config.toml
head_dim = 128
norm_place = "pre"
positions = "rope"
extras = ["some layers without attention", "local attention windows", "gated attention", "value embeddings", "hashed n-gram embeddings", "an embedding shortcut", "learned residual scales"]
init = "trunc"
init_std_o = 0.0224
final_lr_fraction = 0.1
doc_mask = true
max_steps = 7787
Each number is 128 + 24 x the weight over its row's rms, rounded and kept within 0 to 255. Layers, rows and columns count from 0. Numbers have three digits each. The size before them is the row's rms in percent of the matrix's.

# o: layer 12 attention output (transposed), 256x256, rms 0.0705, rows 238-255, columns 128-191
# v: layer 12 attention value, 256x256, rms 0.0683, rows 239-255, columns 128-191
# up: layer 12 MLP up, 1280x256, rms 0.0713, rows 0-82, columns 128-191
# down: layer 12 MLP down (transposed), 1280x256, rms 0.0693, rows 0-81, columns 128-191
o238 103:112145093106137100117169125075150124127123113074147133125089154167114143125128142166139147145114110125104123125108091129082118129138183137126115131114124087147143113140110143125118131127148135
v239 090:115134126105120130104118161125135131117112120122134148150107131131155153049126136120126141173133137135095094127152136146132143152111085123142134154164084151143097135145164106111075189146125117
o239 090:107133107137153155123125147116159114138133097153138158135105116206137144064136116121171155160110137109141102159127118143104083136124110136150157139118170122146145172176194110094090158122143138
v240 099:099116119114114120120142129150209116128108147114156185182112089129162124077111139150114146153130168107123131136155139110152140184101100067143105150068084158113139107104130108125077147119123178
o240 097:132138120076108143155152111109146110099137094159131156124067135178121136128146141138161142126159155158126142112154119148093115158163094149140120116133102121153148157133160115082132167142135161
v241 080:130111149117139115049085117121135146187084129109113133137095140139153148096104151093159147134141165100104098155108099111138127168179106090152176125162091137144084144150150162131135168142130103
o241 075:108123150150141165173110165147145111130122125146114118148159125255149125075163096116137130087126135099113119141144103119128082113140104136137136111138154142108120118163158103141145113139098139
v242 112:156151120153152152077158125106088068165121114111108114128149121131130119143109116127178152120109143107129123170135104104123130142147116171176129189107134112139090129163117124156159162132155093
o242 113:120121155130143142155121141127139129139099156122105144135135106072145133109140098108096118144117169122121148105153101136153104078135116091121118103114132095110063139136102110162157140150098144
v243 095:091125117122149169119086151126148128168132135096121111140087089138103154122155128122122117164092104114113182132129133133158145130088094146130109116127162112151140203161137117114122125138131103
o243 100:123159128171106115130119091135126154116147123139120149102164111119144158109121154135133095139129152140195125139139074128140096113111153085085115112133134184160115155155150140107110099089111146
v244 100:110130138119143087146136165152106126108143135184122113094116148116097132095142137108125156147144126145115115138124153137146119092097129155110110117130114153134168130094145117149063122064135146
o244 101:118109138098129130101131124130136119118109120127122096158159167112125099119121138137128143149095094130093096116142163130143108157148198129139105084161141132089164104133130120174076137125106116
v245 102:123168141107171071105095118181115125158142163156098168135094136138146162116129128136155123148140126090133156149143098136138143150118135126096119121130090096102169129145131122134114125142146136
o245 105:083136145170102111126130107196133143122124099157115127097136156167106114076126158170157123114130123113117081138145115121137117121119123133149134099144161126159096110160155149131120108159113137
v246 103:128118127140141139124123127097137104110167075144099126185164122134138128144161145152171070112111129117123134141114115122105126102099102127134159122141188130127149116145142127107144072105142130
o246 106:113119098142066090140115126143099117142163137162105129118135085214097133100100125142165134121153159112163157155128142152123117138103120127086178169154143136159110177145143134119130106122161120
v247 083:118139129129129092065128111137121116159126150057114099149129144125111144137124114115157113153088185085095084142101122116131117157142123131149151169149108123141083143138122128100144156112142098
o247 090:103121178129164135173113143127111116136114139142090130120136098071132114081117134120130105106189105122134111083134112140105123128125093118141107110149127090102108122148152105133183146165125135
v248 112:138168128128128134067121114141128110136124115127137074098135101132103122156110159132083088091170153149133108146111099159108118125105115116126143113186138116093132156149129130120153143123131089
o248 112:120159135147138143120117155161139114119156119133121141121156133150155144126124111097138121063120135134129117123122143142129148111120132127148142159123121146108104108091129130153157160124112113
v249 103:123096126114081161112141125109141122164107142094151078117128112120107125149110146079127142161097096153110089080114132124111131108130101111134120165106113161145117144116120098146116113125140110
o249 103:152154128152164138121130140102082123096115096092117140133123111056134104128095138103114107152112118175095172132152111127126131133141111107175126150132114152073138099133120100125149158127110126
v250 095:154118123128144119177146112132126098178125140103125141171113095129117141131144154141173136099123099082150107124153168113122130124143117133124084115126107084119117132107145116175105141110141116
o250 097:138103183164109139151162087139128127117121169189118143122130145001118144126141133119121138119144189109157092163150137140138104090125122116164135133113154151161104150150112129085120042115138115
v251 097:101131127122105050115057088146153105093096094102103118126125150131123137110139113126144132136132123121114136096126143107130129149140149078096159142140127148111128157133137154098164148129137065
o251 094:094106137158169158111142136157125158129142131103134089121114141255107103079118137149118150124126114101122135130153093107102114099128121144144132143119136120126152095143124115143140114139125167
v252 095:113172116105160151142087153117134123123135149131146108137127090129108140115141130144092150124132113175157150161129116152130142134075151134148108146179115133144153161145138102127093179103121120
o252 098:129154087112133099116153134123136115131134104110113130140154143142157155127129131137120084160125095164173109115124114103151133136118179132099129120085152143138140143121114152133107149106114082
v253 096:130131124089126120148089107140152103163099127118126124168126079128098133111113165144115148091118108134143125151135182106134121133123134110112100120131124171108141092114119120193159136107125113
o253 098:153122146093116145160164100151117108114120146175101117113103117082104131144151173145120109157128158153149147178153141107102116110121142125107123168101117137125134106132102137135150117154137123
v254 105:132086147152112099125116141142118148139099171137132109161164123125098112123120155109110187101123076092123135118139151126133130149127127099104165096148113151112136152083121161130120163128095117
o254 104:140117181113126147132144134139121083098129148108181062117167129178147110128136131134118107130133085134102130173142143124135146146155119120134131125139130146101143100143092146111120131147132110
v255 095:149161148110090118101124120125102144144128143148123080097144124132100120151148127097132127147123097164101089146139115133096132105108142108115165138146110109080135136131138153105127097117086112
o255 103:114146145151113147071090143112146106158142085103125094168159101217121118139107142126121126139128092133094136147130147121109108111148108122131114144105137186112147130120116147130119124153123122
up0 100:095143111136100150133153131161090118100075126136139134140147154110108090129054077125139158149129126139160178083127118088142133134117098133170146141161124113114093143128149122133148123162125139
down0 102:157163103122149145139157120145110133117133114151165137119089166206133097132118063124112153156123100145144121115114160155132156069124176074138140126145107140144135145112114126180119157145123121
up1 114:118128132088104122178127157129129135149098129170112154123126122105145136122142134159155160139163146095159143101143102085154158158157143138168103110126095118132182133152150141125140136147126106
down1 112:153125136164129122183134154101081102118124140111104136080138154185152101100155139159093141115131156158159159153116161166133114109148112112110118133131124112132122129163129104119126103190140094
up2 121:143114113149092102104132158139094140171113147133140148114138148115169117123124110112111133149098085112131141101128125113136153106160111142152124112111158114137167129145086103133120103073131166
down2 114:168122134112108127141125161125108119116103120094130086119157131155138119133094091118111117152131104134114194132076083140132123143146099158108103114178133109129141094109165125155125140142125124
up3 112:131150116138108110154124129117113105120133133122149160096110089098107141161105146131083138098143125146125097123131123097128138122116155115130146121118101100104137132140084123106121164176124138
down3 114:118153128134094119155135158081140167148106129148151190080144060147131113112111121099134149105149127110125131075075153137147113121121168127100094089138136114172170107181124140125120166102158092
up4 032:127121120121105136120128132127081139120105119144121116129130130000071087123129127128111118130168124130141133055140118127111135067114121136139162118119140132143136140124141124123125129126110136
down4 025:133187123117128150073124188128144197142129077127053124137160122124130144166128139118137160112121129130129130167120127132124125103116121126127105115099130120151122119116118133126124131111112087
up5 113:105180077095057108126105150149171141140170120142104108108086170101129099103091113153133143153102115163135124119144084163144143139120119089109165158152133142136156137125127131128149136170136149
down5 106:130115134119101149126171165162120154142113153125157120147137125158094095154142145088151136149131136164117144069123092129173096127129157131127176154124117095132123122140131163160128154095131118
up6 103:093142136128145144122170142160132129146125167167104117138095161101128129093106127106120119124096118167166137166150175122148169124132143119127100105147122144111109144158112074136152086131118137
down6 105:171139106093158113126101113131125174137087107127143152152140099145141142170159132121166149123130120133152094137121102103084133141143148071164132084143137091116147116124140163140123115134106167
up7 143:113171116103143153134168110131120159149097157139125144101131174108098115122149142147128151104107098124147132154105107129141148130148108127144154138151120101106111155156135097097168183178104110
down7 134:140080116137075129140120132121156156177107147153116100131140121127128137115096159125108123099147118108129169158083112142147124100143116078133191138142114111154125137159143085136166138134083136
up8 115:155147083135098123172109147146111094124109161129105133130128116092126085124146106157148156135081094111134133142135130134140125140115124109184111127060127135126122101108141121111111098118121134
down8 111:132120141104101100132101112091136126143080145100110152144108159138152095132122125093134141148094094126098101157132115145136098110134194108171092168125099128123132154145085105134129129172156154
up9 117:138127107166118102147158151165140136155114167116134142098130146101131090098122159147117076081143114137162151079148129153124138097088118123145134128188150099092186151177078139089174151144127159
down9 111:129062136177144095101109122126132134092139139111128121124174113138124127134095126158076115092132137158126160095126104187105104085131173120143174150134150086134176183130101122126171099116160115
up10 126:133136120128115114114104192137103131099137163162100132144115143100152079122106114169100114151143074143102131154145098114129145084152082106151119124133119110105094157150098135106152093113129122
down10 121:122149143108123131179119112110202102157142132136113078101145140157164119149122118134131130108097108124131122125135133151123085131139135127149152099154159123124155107139085101135130093124141080
up11 122:152110115147051079137125141151119082142105161129121117141108109108107150110159138139133131108132105121164148135104138125111120126118154165125150148112118072125159157151096135115108132132102183
down11 117:159115140176097146132142123141136116124071121126109109161098125178143135160114155089082139112086153112131122125145139134146132155083156122177151121182139131092132088139121104180148114116118151
up12 112:144107121137139158152147139126141111093111101138091143170146109096173143112153134088175139129171123164180133092165124136119154130095121128143199131116138081101131165137125154144164116126123162
down12 116:129068108120093131137119110126125151155137132132110136137149148179096099164091128125115131120148090100128173115125119072144096134129105125135110088108139176088131156128128133154114125118121103
up13 025:099173060113102131150099162139134148138108125132111110117116125056095106159115119132129145113110108169154114102134113100109180105131127123137133132124116087097108143141094155133114133123102174
down13 023:107159119166151135146119112137099150157115103124103137149133134154173103129100199152121125144105121167149126159090122135119139091170146121084162102091117132170122136131101120116133108143112147
up14 101:078115104105099068119147101118089117130113186111140120118086147102137161144121121125163127151092150127134117170094143150127185144125114118105114115181123103151107101121122114111134145176138145
down14 103:156135090141147161176135097142107152110121084090097136145145141119151135132109168151165106108128135146112099121122125128121132134094136144097149151182154115140123121184133130095087124107136115
up15 086:105166125138127151118120139137121154115156127147155105126138167126128124113123112126115103136145113094085132090132118151143111119093114124119137134111082151131132146146134122133142137160123134
down15 090:126103146145093097107160134122114141136094149177147112155150116255124122136135121146083120134163116113085132110156108140124124127118087142125094137134118166153113113114157121094153079136129116
up16 034:088134112154069118108098157131126110118094130146100090156127159056119090138128144111128115134110098162169084087156081115128196113124126161143147138128158107162142155133104165100146159133107145
down16 032:117155137134098112109169121140124021115152087107131093124129130161089145112126164131106143156100166129107161139164120140088136117137151133138090125148136098109104120089134094097082132100112078
up17 135:126097115076119117106120141168111124150154144168157167095168109094154085146122121137115089094136128103144137103192136133082122083124097120104110139111107140118089126161115092108113113151147125
down17 118:154109118134120123130121137154134146128126128140146138126135106080132118140108117111111125102150106149142132153099096137121119126157180107175109129128099114114147145159156120173150123165123117
up18 134:133087103168091103119128156112140145154103135122129136154042164110127129150091130098134121140164141119160137095143171118140140099129135159108131126134121149149131089169123129075135106132108111
down18 125:118176134101129102117130108115132122117141128136104126105121124182137143088132124123094143043128143141155151147131126093130135104116141174108148139111115151151151140159119102131113084106124115
up19 037:126123116170075128144130158139127155128084127135107116130139163049131126149157144117130123115119127136138105108130131125079158104132131155134136138121121123118131139133126111096130157136075138
down19 027:133108136135131110126113115085118098131139083155226133132171122134121137124124148120124128040140129127127086136152115078136126180149128093131134162135091129140147132126124130183085136128138127
up20 049:100160135103121118110141141161097149134107107104094128134122129071129125167162113125132115113113080117127123139156149160168108125130141164141134127148133132156127096138120145104126118115115145
down20 046:120102120136159100113077103138121100119157113134128160135138093137145141141145117172100161133119112127073172129086129116131097131134102118128146134089110124163087114096119101098159122126149154
up21 109:105122100138118064148154169120114145141162109149128127105145112096105115125103133134177099121131125102123061111158131118117147114148066122152156116143135120120142142131127099132129117131083113
down21 115:165133099104110191168118125091121113113102150124123127139129073100130141129134129132091113158105148148117186117102115140138106111135158130152132102107129152140143153147132159129134108071079093
up22 105:117122116103089108121111136106117168093134123159149095143092150114115114181116117130176149134142139174180114146105113124128139082120133144181099100151156120149143153089127161146122168115101140
down22 105:170125118108132156171147124114108173134135117172115144122132187163138150139151136122111083108156121080088135121130150131164118102135117132156122101149149106100118143122142134132115141150134115
up23 102:115148081118152102153134143149090124100090107125127139143105129113108120136093137114151119131110124161141152112145114123130144111115098120154118112151153159120155137126108108123161174099116150
down23 105:132114103124152166109109124141097147122177124051160108099171129244154130131113130118082112116114151114111125125136136124129158129139093133118099142122109142093166125125138107141134112132098144
up24 114:126163149167145140128107129144117159165116092122140095173129142108114141081118117170137086132100101124145101135131144153146102120147162164130153148129155188123178140115095128082151123121125132
down24 109:116130112105115102146096120106115098105111139074139133107144159177117135105140162132135124124132124118093161111129117117143093142128104173117105129147108099120151124124094139139136180137119120
up25 100:121128084108096130148118163094126136083137116155114112133138119102180118175140128105091096122122152159125122136132148160156142098126139145134119146074107148131107178127129124124150097094123143
down25 103:127130108114125105106138153124107131101079093090137134133125127113121137145114124169096085137152117123098131109129096119125127131153134084150117067095126098130144099120115103116151175130134183
up26 097:145169138147076139121117196134135141080174140158160110089145096125132092142151127171117120138150112124137122125147149132138142107100104125160103118117142150067168142154127161082129132148126135
down26 098:141144137158121124110152151119152097113154128120109110105110127255121055133162136139120125165147102146146136134109092114120137141099121146147080102140141135126172140063167154140140102132100163
up27 108:155124118141139136107155128167176076163170131136088138145112127092138155131153132132135148130107102148173150089155118155140160126129115123122117142165109139112136122161146116075143121116122106
down27 111:106109137110121122072160116080089135129115103153134125111108116179121150100140041136136120145125093110138138129108119084102056088179180125125145098146123110123139137078118129152137141123118140
up28 092:099145137115129064136113141167122117109095139152105138134133186106078103112139120103117117096120137133131079092102142126147147151121097137093118121159129145105150137115103123099129166153085097
down28 102:126111116156139111153113132113136130123139164117116111094128130178100113150123132129131134107142106138129101145115109124115119065137124134084145102121173148124142129147109131132135126101069106
up29 098:094148148125087087122145162142144136139101121140106083158068109107140080085155139087155138127118129078145103128145101141103141106135131169099086137148127108132142149117149131155109118161105140
down29 097:130088174161109105150143133150142122101142112108111128154113153163122147136114098129118122100093117091126121155084169167150153111133192147107136132131151138145093108162143114079115109130162112
up30 094:118082117143111151121132112163140131132125096114131092162120145127139120136104130090140120134123139197165075105107118125185153112163136104161155089114136091148158150141129146116105140134119118
down30 090:145131132142149144128138134162138085138166119100122130118126138223122140138236163103147186156123120135123142130136127103127142147110134105124121156088099138195110131097140114114074143127123144
up31 118:137125118109121115113111155118143116148121141148088137136132122112118094165161137149153130077107147100145158097142134073120159118097097138117103147160134127137138105137147100117138156129124155
down31 115:159123158089134097099108102099122131098141153127111157121171146164114116132098118125139142171147133120137101104131125118122142118123143104115127112138107145139133123121169109066115113069117143
up32 092:119130120120094118114121143172140146087092143114130111106108154107079138141153165090110126115122137126125145156154175114122116147150132091104129097114153159166113118136111169126156076112087139
down32 099:129119157083115150142131136172123134125130131147081113137163153215081140123111142131104109130137111126142166117151128122145120137137147115102104133126112143143117117108109148160124119119140122
up33 095:120140122121136142128094133152143124141104135133138147083105084114178143106155099137146095106131081144162152105123078142103122163107132120096162134059117159092098134129131144109142103146142161
down33 094:149106129113154122140122143159153120161133138131122136154160108255128145105079071122108118126107142149172118137137136139098113103141185146138128121138118108135124171113086146128135114123114118
up34 095:129121113165062096107127126154131113129104154165078101146136144106154101159136129131102175123072143166165120155156147132088168074147102121131166158126131112157127119157133136108133070122117118
down34 097:143166137136136111113137109095140049136170101125164127106202129145184147120185088115158141096146140137090159127142119165166135109159154105140124142123117109145112127118125157143121093133138135
up35 091:060122126153076122129112120137116112160151153151100068093112159110089084156129127131139139108099116144132090121159124073108127125137155126146135142124107155116152189118132142104140085094121101
down35 093:141141142120114098078124152126120127135106116155144104124084087121133086172171145148109129159116096147102099141100084080139110113133182090119114120124099170115135145154126110153099145131128100
up36 125:109132106146098145142118156218136077145130142103114097104134119089110101145152114137132166128088100109140114149144097121113136161096142113127134149168152111144171138173108132144168110137103156
down36 122:109144094114152126132119115126116101114073121121050101160112149145120163107141091092097105204110117128097164105086102162138113160154138117103120146115120093122085143124120108167151133138141120
up37 107:125160143145097141121085160137140090107137142138133139132138125114162131119116152150122108120097149174158126133188138115091102082113108178180126120105134150115193152187127095136115076127142123
down37 108:137186142148132119084145119161123106148100121102164141133135159212133121099118111109125105126141134116132137115153136122127116135138103113161109099083123164138085117109155148092103103162158148
up38 107:094152149151083152121152139098109099160117135121130103175082151109145101197072148132122130085123106090155089155139148104158141139135143134127120116122103121121107114120139109052137124122092126
down38 110:173102118116097145109149158167137141157133096148128150128114124160144140093124127139139150125109104151113125121132160129124098104122145174126140106114115101106129152135157127135090177178153104
up39 100:104140142134131110130093126140130103100069138118134155079096113110100138116159161169134101165127108131133108143117088119109127131145113134125111117100088132101129165160106130095151133140086149
down39 100:135138159157111176125130108090168124132133139086124142134143105188152097109130123125123116116109102166128106173148135113126103117104144158125135138151159173135151175149143114100093157118105146
up40 103:133128111158094128113096124137127086132114131161103133174148124089092128110135121137158118145077101149138128122157138124136176148159087098128123130151136139140152114131109139095133110161101161
down40 106:115103168129122106114161125125147136098154106146165110115110118183136141117124100096148115155161130155126112157173159161084092097138164183124133145145150135163157113118160118125111087135142102
up41 109:123128152105122113146132141163120131110117155113086107131136123100122124137117124145174135110111121114136190090181106135135188110066156166115125152107114125101107067142117122123133091095130159
down41 112:134134118130124108118111071139116098166122115112102111110115111170169165103097143090124067133115133116140070161121177134133127149116097153140124128156129121115171138120143139112166139111129134
up42 097:119145135141067118119140120135177122105118142158123139127117114111155110148081127083104147141144157167217101131148141085130161108140139152127130191085112073139136123145134144110129099147124104
down42 099:153108170139157113126135133126163099155163151104143090132116122175145127098105076120115050141137107137154139197110134120141082149147144147118118148155118104170130162084127121111123089145141119
up43 041:121126077148088119114124163124120131138105153102114095148129163059100120130122134125148136149108108158158136095146104150101184110121135147118155140141104089136155168114124135104149123160091138
down43 046:112146132119111121084130094121053144099125136131106128135096156131109140106129122163093144097127136097133124111175116154149141121124128063123116107074113149116138090150132126110126104128153116
up44 099:090177145118126078153137187171138152132105154121134126110104087094134128148130142116139144121126131088134103102112164144113145119112090109108153130123152076142151136113135117124142123153138098
down44 099:118115136122136159092064153090163115086117134147115099103095102154113149125156146174136148122119135136151148138150143156092098153095138126115132101123119174111147130082153173133114146130080118
up45 096:120146112115119128104111145113126147137072091140117127139081130110125115111104127099118114125123124105134095123167088164141125118130137161147157115103164123127104136151137086132138150146132161
down45 088:116100137087127135125130142116131127176109130125141120099142145187141160164102144102145154138106135120154095124158128097138172112076109133123160143128150105141141130131185128140114179142118119
up46 094:126134141123109104115137186148127172126123108095068137101136124132140100135097161147131137120127137123101132076130140141155167165140059133131107137143200169119133134125107120124153130119122109
down46 103:096115143134098109135165122135101149128118145128123126119127142255114120139125174094133142138141127124101113123174136117102147152111102157143144121092148137122111161096127117111121113132156118
up47 071:131156073124099129155136155136074113088123162138090121139115119084157160168161118116146099145160159132175126083119155132116130092109092123142156115140123050141124143094136133129128128127114115
down47 066:159123163100109120090110108114138108116096111154156119158147158108157111148105146088144128145137132106165123172129144114117125144134132150118115105118139169146156128120172121125121149090118128
up48 085:082160124140131143165114103120136100137082153129106129109094197124138084144114120088129153119127122162164155128130170111135132116093164120145144114147116120125114169114132132111105086133125130
down48 085:162132126108124103142119126123146125140134123153139172101132098255130117110146098156133152128122140134152138120132120147116113128120128122148159137125105117137081114098131138121085132146130103
up49 104:134163128147136176157131138122142104092150176164086154152124187112091111112147127132122123127157079115134103147123124132113135137123145124117102108129124082157099157161135122162110110158128107
down49 106:125123165145125138104145139148132104151166149128114153124190136247138106142124137131091171124126129125107107159095125094116133159127133114134104151134131130122107140120153116141156113118147139
up50 106:104135137147135131119140154128136137168128116124090171158115120105125103134098138143122115126145122124118125160159119107122176138131128115187132092120135149104130170185099143077115167132065126
down50 106:163093125119117110153120138110148099099128156097115159075154131164109136098109125104122135129121092112111153108140137113130147126129133127148115082175118085114113107131089078103106158166141143
up51 110:122138093089133173151173128124103142156104081101084123104101144118099071083133120130132093125132128146115117097139135113146160152150113135154126107141159141108135133150126158096126108117121099
down51 107:144098119111106104110116175113129120161118102140126135088105147191131128113144106135131098156124101099125117071126121155142109140132050130152123119145118107134087111131136143110095206147142089
up52 110:118114120135144108116115117139102137155147122170081156150086141101135145131150130109165133118130093110127061142140113140095127166174110114166133134141118128139153150118128125125109112131092159
down52 110:121172145144117134098112087110142111168114102088098148147172149173130145151097146125092141179102128092117125148127157135103101141152126114109124126112134109165131135121121150133131143142140117
up53 126:121115107142131132122080126130123147158147129144094082132108106113121092115133114125133140151095104130116110133164099110093133124161088103123133123116132117139113131186143134130139085146073166
down53 120:122119136169138092161114103126136099164149108137064116149097098143126115140131138125116132172142104148128143148132137089130133059176116079084101106122151137117139117156133159116096093095122177
up54 123:145117093127120083098119127131117095124148172102144107115096139117084114123081156119096138141108155119123145147133147122085146100139101088137167135148132117116113122131095127091159100149094158
down54 119:085136112117143156105100137085148112143164138080178129085164133224108082135095148150134100137144159141101132095158164170102147143122127117104126133125105160107122131151128125106112171131121116
up55 117:135146138103081126155126124146166143103132138133097100133147133048145146101153154126110137063147138138161143151152135093125130108151130130152179160133128130114137147161110120154095116090138092
down55 122:135141107092136128100125098114131106132126109179139131158168152020108123142141133137123133131109171099096124107137102142117127093121151136144113127144112173154155170082113172134112121127156128
up56 105:134116087165144076141112137147094166112157152154136148168083138105133094175124106109155121131101083134152149139132110127141135159130122109141133123111137129165148203121124098101141166133137148
down56 101:113127069150117121111122121151138094094153076165154129178124125157148149110157080117109128173096097140142166115096163117132150128132184086127117129106137121135130144119093170170119159136113148
up57 089:128161104154137151121119142098114085077135132124120103093101109119126083159138128156125083089109125137110116116183112086150093098119148134142115144106108163158108147098119120097116143098119090
down57 083:140121118153095124122120110158117092143126154138109112127112133078165140094101138164111131095143122115125139145142084129081141127162148127126132142131117128117129139141133084104126149131130147
up58 106:112109127143114115130134150104121136090109111128170128118073113107125121112112106135124117144135129120129122120062121117124163073104108157139130136142136095142105173134082108118139126115140100
down58 107:119116120127127142136143139121139173158102173132090113130149062180109077144139118146114071091111111128154144132122108157151131149158111117142113147136135112090161117117090117125082129093168144
up59 105:136170139142122123141141123146077113115124155187128092131126112102124106139138094123102091133110079088138065133139076123191155150107124136143127120105127156153153136110153119115128094172088133
down59 106:134135132135126124138105116126161157130130139134154120124146101178128120120150121116136131160092119107106127152130147112113122126200152140124121158140120139158130170138128131173145106119078102
up60 101:110102153124102138113141121088124131120112115187087098102143128111115096151134110142178119103146109163182114126147095116149191102121117172130128166101117086103142108129118130122118078131119151
down60 106:115106107106089114115150114078092126124145164121146157121131139123098094111178126111119125137102120136151129168121162151168118169134117122129123123160135113143126109150137100140150087140168183
up61 123:149131091127135160129083133134128102122125152168065130158115118097112083145144109094121094143133146112169130129107125104145162137144130085096133125141133135128093133168129125131157128132126145
down61 122:120124160147103149119135127102129084159081123178098180160143089114117069115150104118068074177110126066121108176128116132113113117126108179107133130135139132156147121137152151125096151110161140
up62 100:126156105138108131108131184152140128113162096150105096123104149106125105134113133116108131101095108145126129131181122097171124084148103179171140086112107155171145178130145119115119103105094116
down62 102:152124158139147128153139137174141153116105117120105103135119171175121132159162140114157124115098103111081127126140126104108143127170131087123089091113133103127129106129123146090135144158101136
up63 039:095107103145106105131120134140124138105145171140111111139116134013125075128130124135138158157099137147163103092145112122136158100095130151136135110122130113125123186124112147120136137117116127
down63 043:137123120117101123142117097136167119096157189136156105132122129142185126170144111123126135137126139128141120072139123119091130067105145140125128117091076095159102145123167123081135113132147133
up64 097:134107125093105132128152124135186114183142165130121128123112136102146160125113144139086135155087092119159116158150143114164153120118103072174137120122119077112142128128151121108109170123135117
down64 101:132123149109115114120102095145110126131137108111155117102113134140120131128135103117133113154116120113132111135107137133138117165094110121167105129126118154147109153114114115094105154182149120
up65 115:145136137093131183147112149140160104083159184173074159108108107104084123112135104134173147154138120128172149126120130157130142152135089122116116150131131081120089117117135144122193147083105095
down65 114:147142173102102147091132060104113123066157149145129120131120144162107094085130089162118148136152122110166118139131128110120128138094142139139159106150122142148164124131141104149115180100102119
up66 109:125110079108141114162148172129127124089140194137103097131106096109146143128108140110142120142122129141117080085130129144122110111120095158112149094103106147125145117134132108098114103107133145
down66 105:093136117164121109118144150183124103187168133087133123125100115162115147130132117114152086152175159094104141124120123143099081101091100109113108102112109146157122174124143138146129122092160124
up67 122:124152127108118131155113138150130177142152112137129066105087172118116156137114135108137116125107123172132123135201112149112127155105078103114147106141137090124105106097108115131138114121115152
down67 116:119103138156125149122113076110111190144146126117146117136130143168128161153134174165105148132074128128165107158110087148105108137143113119109113100131096157140141147139128141104117152138136131
up68 094:147129119123112107128147127114107114130086153115104110165092166116112115153098109119134127153171123137159152123127137142124143172116140175170147143132098156130129126184148156063123096156127134
down68 094:089165141106130119182103110097146113136150102116140152086146096200122112129161117131118140103112134144148118134129151117131154057140157146148130129100146123139109140117143128142120127155160118
up69 110:115189133133120110106094147178081127136090099102119146087103164099090100145156115164125120096072100138136143139098158116133130126130149112106113130152145156171129141155119158179137141133096161
down69 112:117176167108154163111124125189155104075104175135105097154169107159077109120144141119145117138131128136130129113159116129156099130121164124088102129137105128086098129104145145148112126123156119
up70 118:125119100124103137128128110175111161151124147124144116151089133113160127155096121126122098137161088140142098132150143122140159176143096126134160095116144109124137170153134179104168125120109126
down70 113:139149166104137151111124063151133122099176144137143153079121086217090112111155097172106164099069122146173112131129102117122131111117161107096106157141101093150118158169157150151118120145104076
up71 087:071101118124157125103143138133103125141141133160139129122081129123113121159115138097128146162096111119167116121100199167139149151145139139106112105149161123131108138129175125120180158161132168
down71 082:152134132124107148145109099135148109120140131168128132156141108178152130128140110131134128116156123155068148128139104084134147115149142120162140131118072125131147167139126123153128129104150089
up72 099:168091146135126118122092126167162164135113107138105099126141168115130136141142188107114125116145093129140143117163089171103128096103163140159118141125102158120120103104122149130124092111110143
down72 103:108139142111091105123099087107106166105062135125082134124134147189107119157128152097126105134152151106100102127145138154165138156136148129127084119170123122112116105121128160128146074118133112
up73 039:073120090139113142130117159147130112133110120142082105144135148044141107147107142107140141134099134117203135108118113114140175117110133110115168144157115116141119152112120111055164114136111139
down73 024:131128103108133127124142130127084123133129131107142172139077119149129128123123122101151092134196142154133129134136129126134162133123118156119091176083145126102131119130137089125127168167177132
up74 094:120147119112129166156143130123136128137134168168097105115125142106156146127130108156168137114122096131177128130152114098151154092090123132113168135128148108135150129172143124118122115091117127
down74 090:148169140126122100113157162079136150117115104180136129135149136130130145128138128138107119135123100142140140137170132130111150128137135136093084146100109130125127142061130117131053098107133146
up75 105:113139109135113152133115171095080105108107115132128119114090137121142127124159116110139099146129126152126119111137084107086130162150103163112128112092166151123132086133140165111148091102105147
down75 103:105160168136153141121115172099144108114156122103136102115111107232136144120137118099138147151128132135123112111126166130117121124142110146116105117099130142147131106088129171141059137150185132
up76 035:138126097100072123099108158154102128126121197141104069117094124046101120152128136126124150148093125121151103132116137086143155124135116120102159134147110101119138157119109155098148119146129125
down76 040:135153169118114145139102141140066133171113151121097147124156141112129088089143153167125149154092108139151147117123130150165110157107107096111127130126168116173114074164107150122147095169105147
up77 109:124115123152148078136125173131130167100115157136092092148150108109143086085086120117101081128128119113118130125109122110139139105150101132132131110110138117133105151141123110058141060131154134
down77 108:086109077129119154141085109148166113177149153098132132100135137225143119161133108109136112144132137091147140140134146144129150118092151114135153111127148103094138105141114137166146129139119074
up78 108:125164152114099132166115183183144103090100105139138121111122150117121117126107102086132140161157082113121121117181134087117132097118119142151134117103135113114097168177105117078108099116119095
down78 108:120113137116101088140102148078158121116166118162122090122154145215130134140128112138092137136175136137099128098122148117149097130087105153124135129138166132159090118133106145144133138174150089
up79 128:106166106179104113140124128172086152107134179117124127159135140107152087091085157110129066079120120149119078112144075135146133147107128175138127099145125116123154175137138144101162116148091148
down79 118:162116097148132131113126091180150161087162123103140158103122117195195095116133137103134132135122131122145082128103137121145092078114108128120137133164151084097158135122116116174119148122089094
up80 095:126116102146113078114153146123127123125149130150147119099145137118124099162142135134131140092088095111155077159114141132137145127116116156129123150150179103134132124124160136119128115124140103
down80 095:175112138166136106151106153103119107098145087100132096134139123170100135159136076125107086123134120135134153130112140136111144129092150109162078141177134080134115093121188136124099106143149128
up81 104:074164078110152137158136147116070110091156126166122092112102178115112126127155118103146129089141076202121125071137140150117117102116093144158160135129115092077131139152106122147139122118132111
down81 106:084086123102138076165155110099062126123131135130093137143111134181145120138141177108102077091158144098065138128124130116095145144125112148136126113141118139137134158131097125118166138114107115
up82 095:099162130174123103112138122153106078113068117115109123177155122123125134088068125120140155117110119116139129122134135129128130166093117157133153153140174124110160159158123115105133128122145123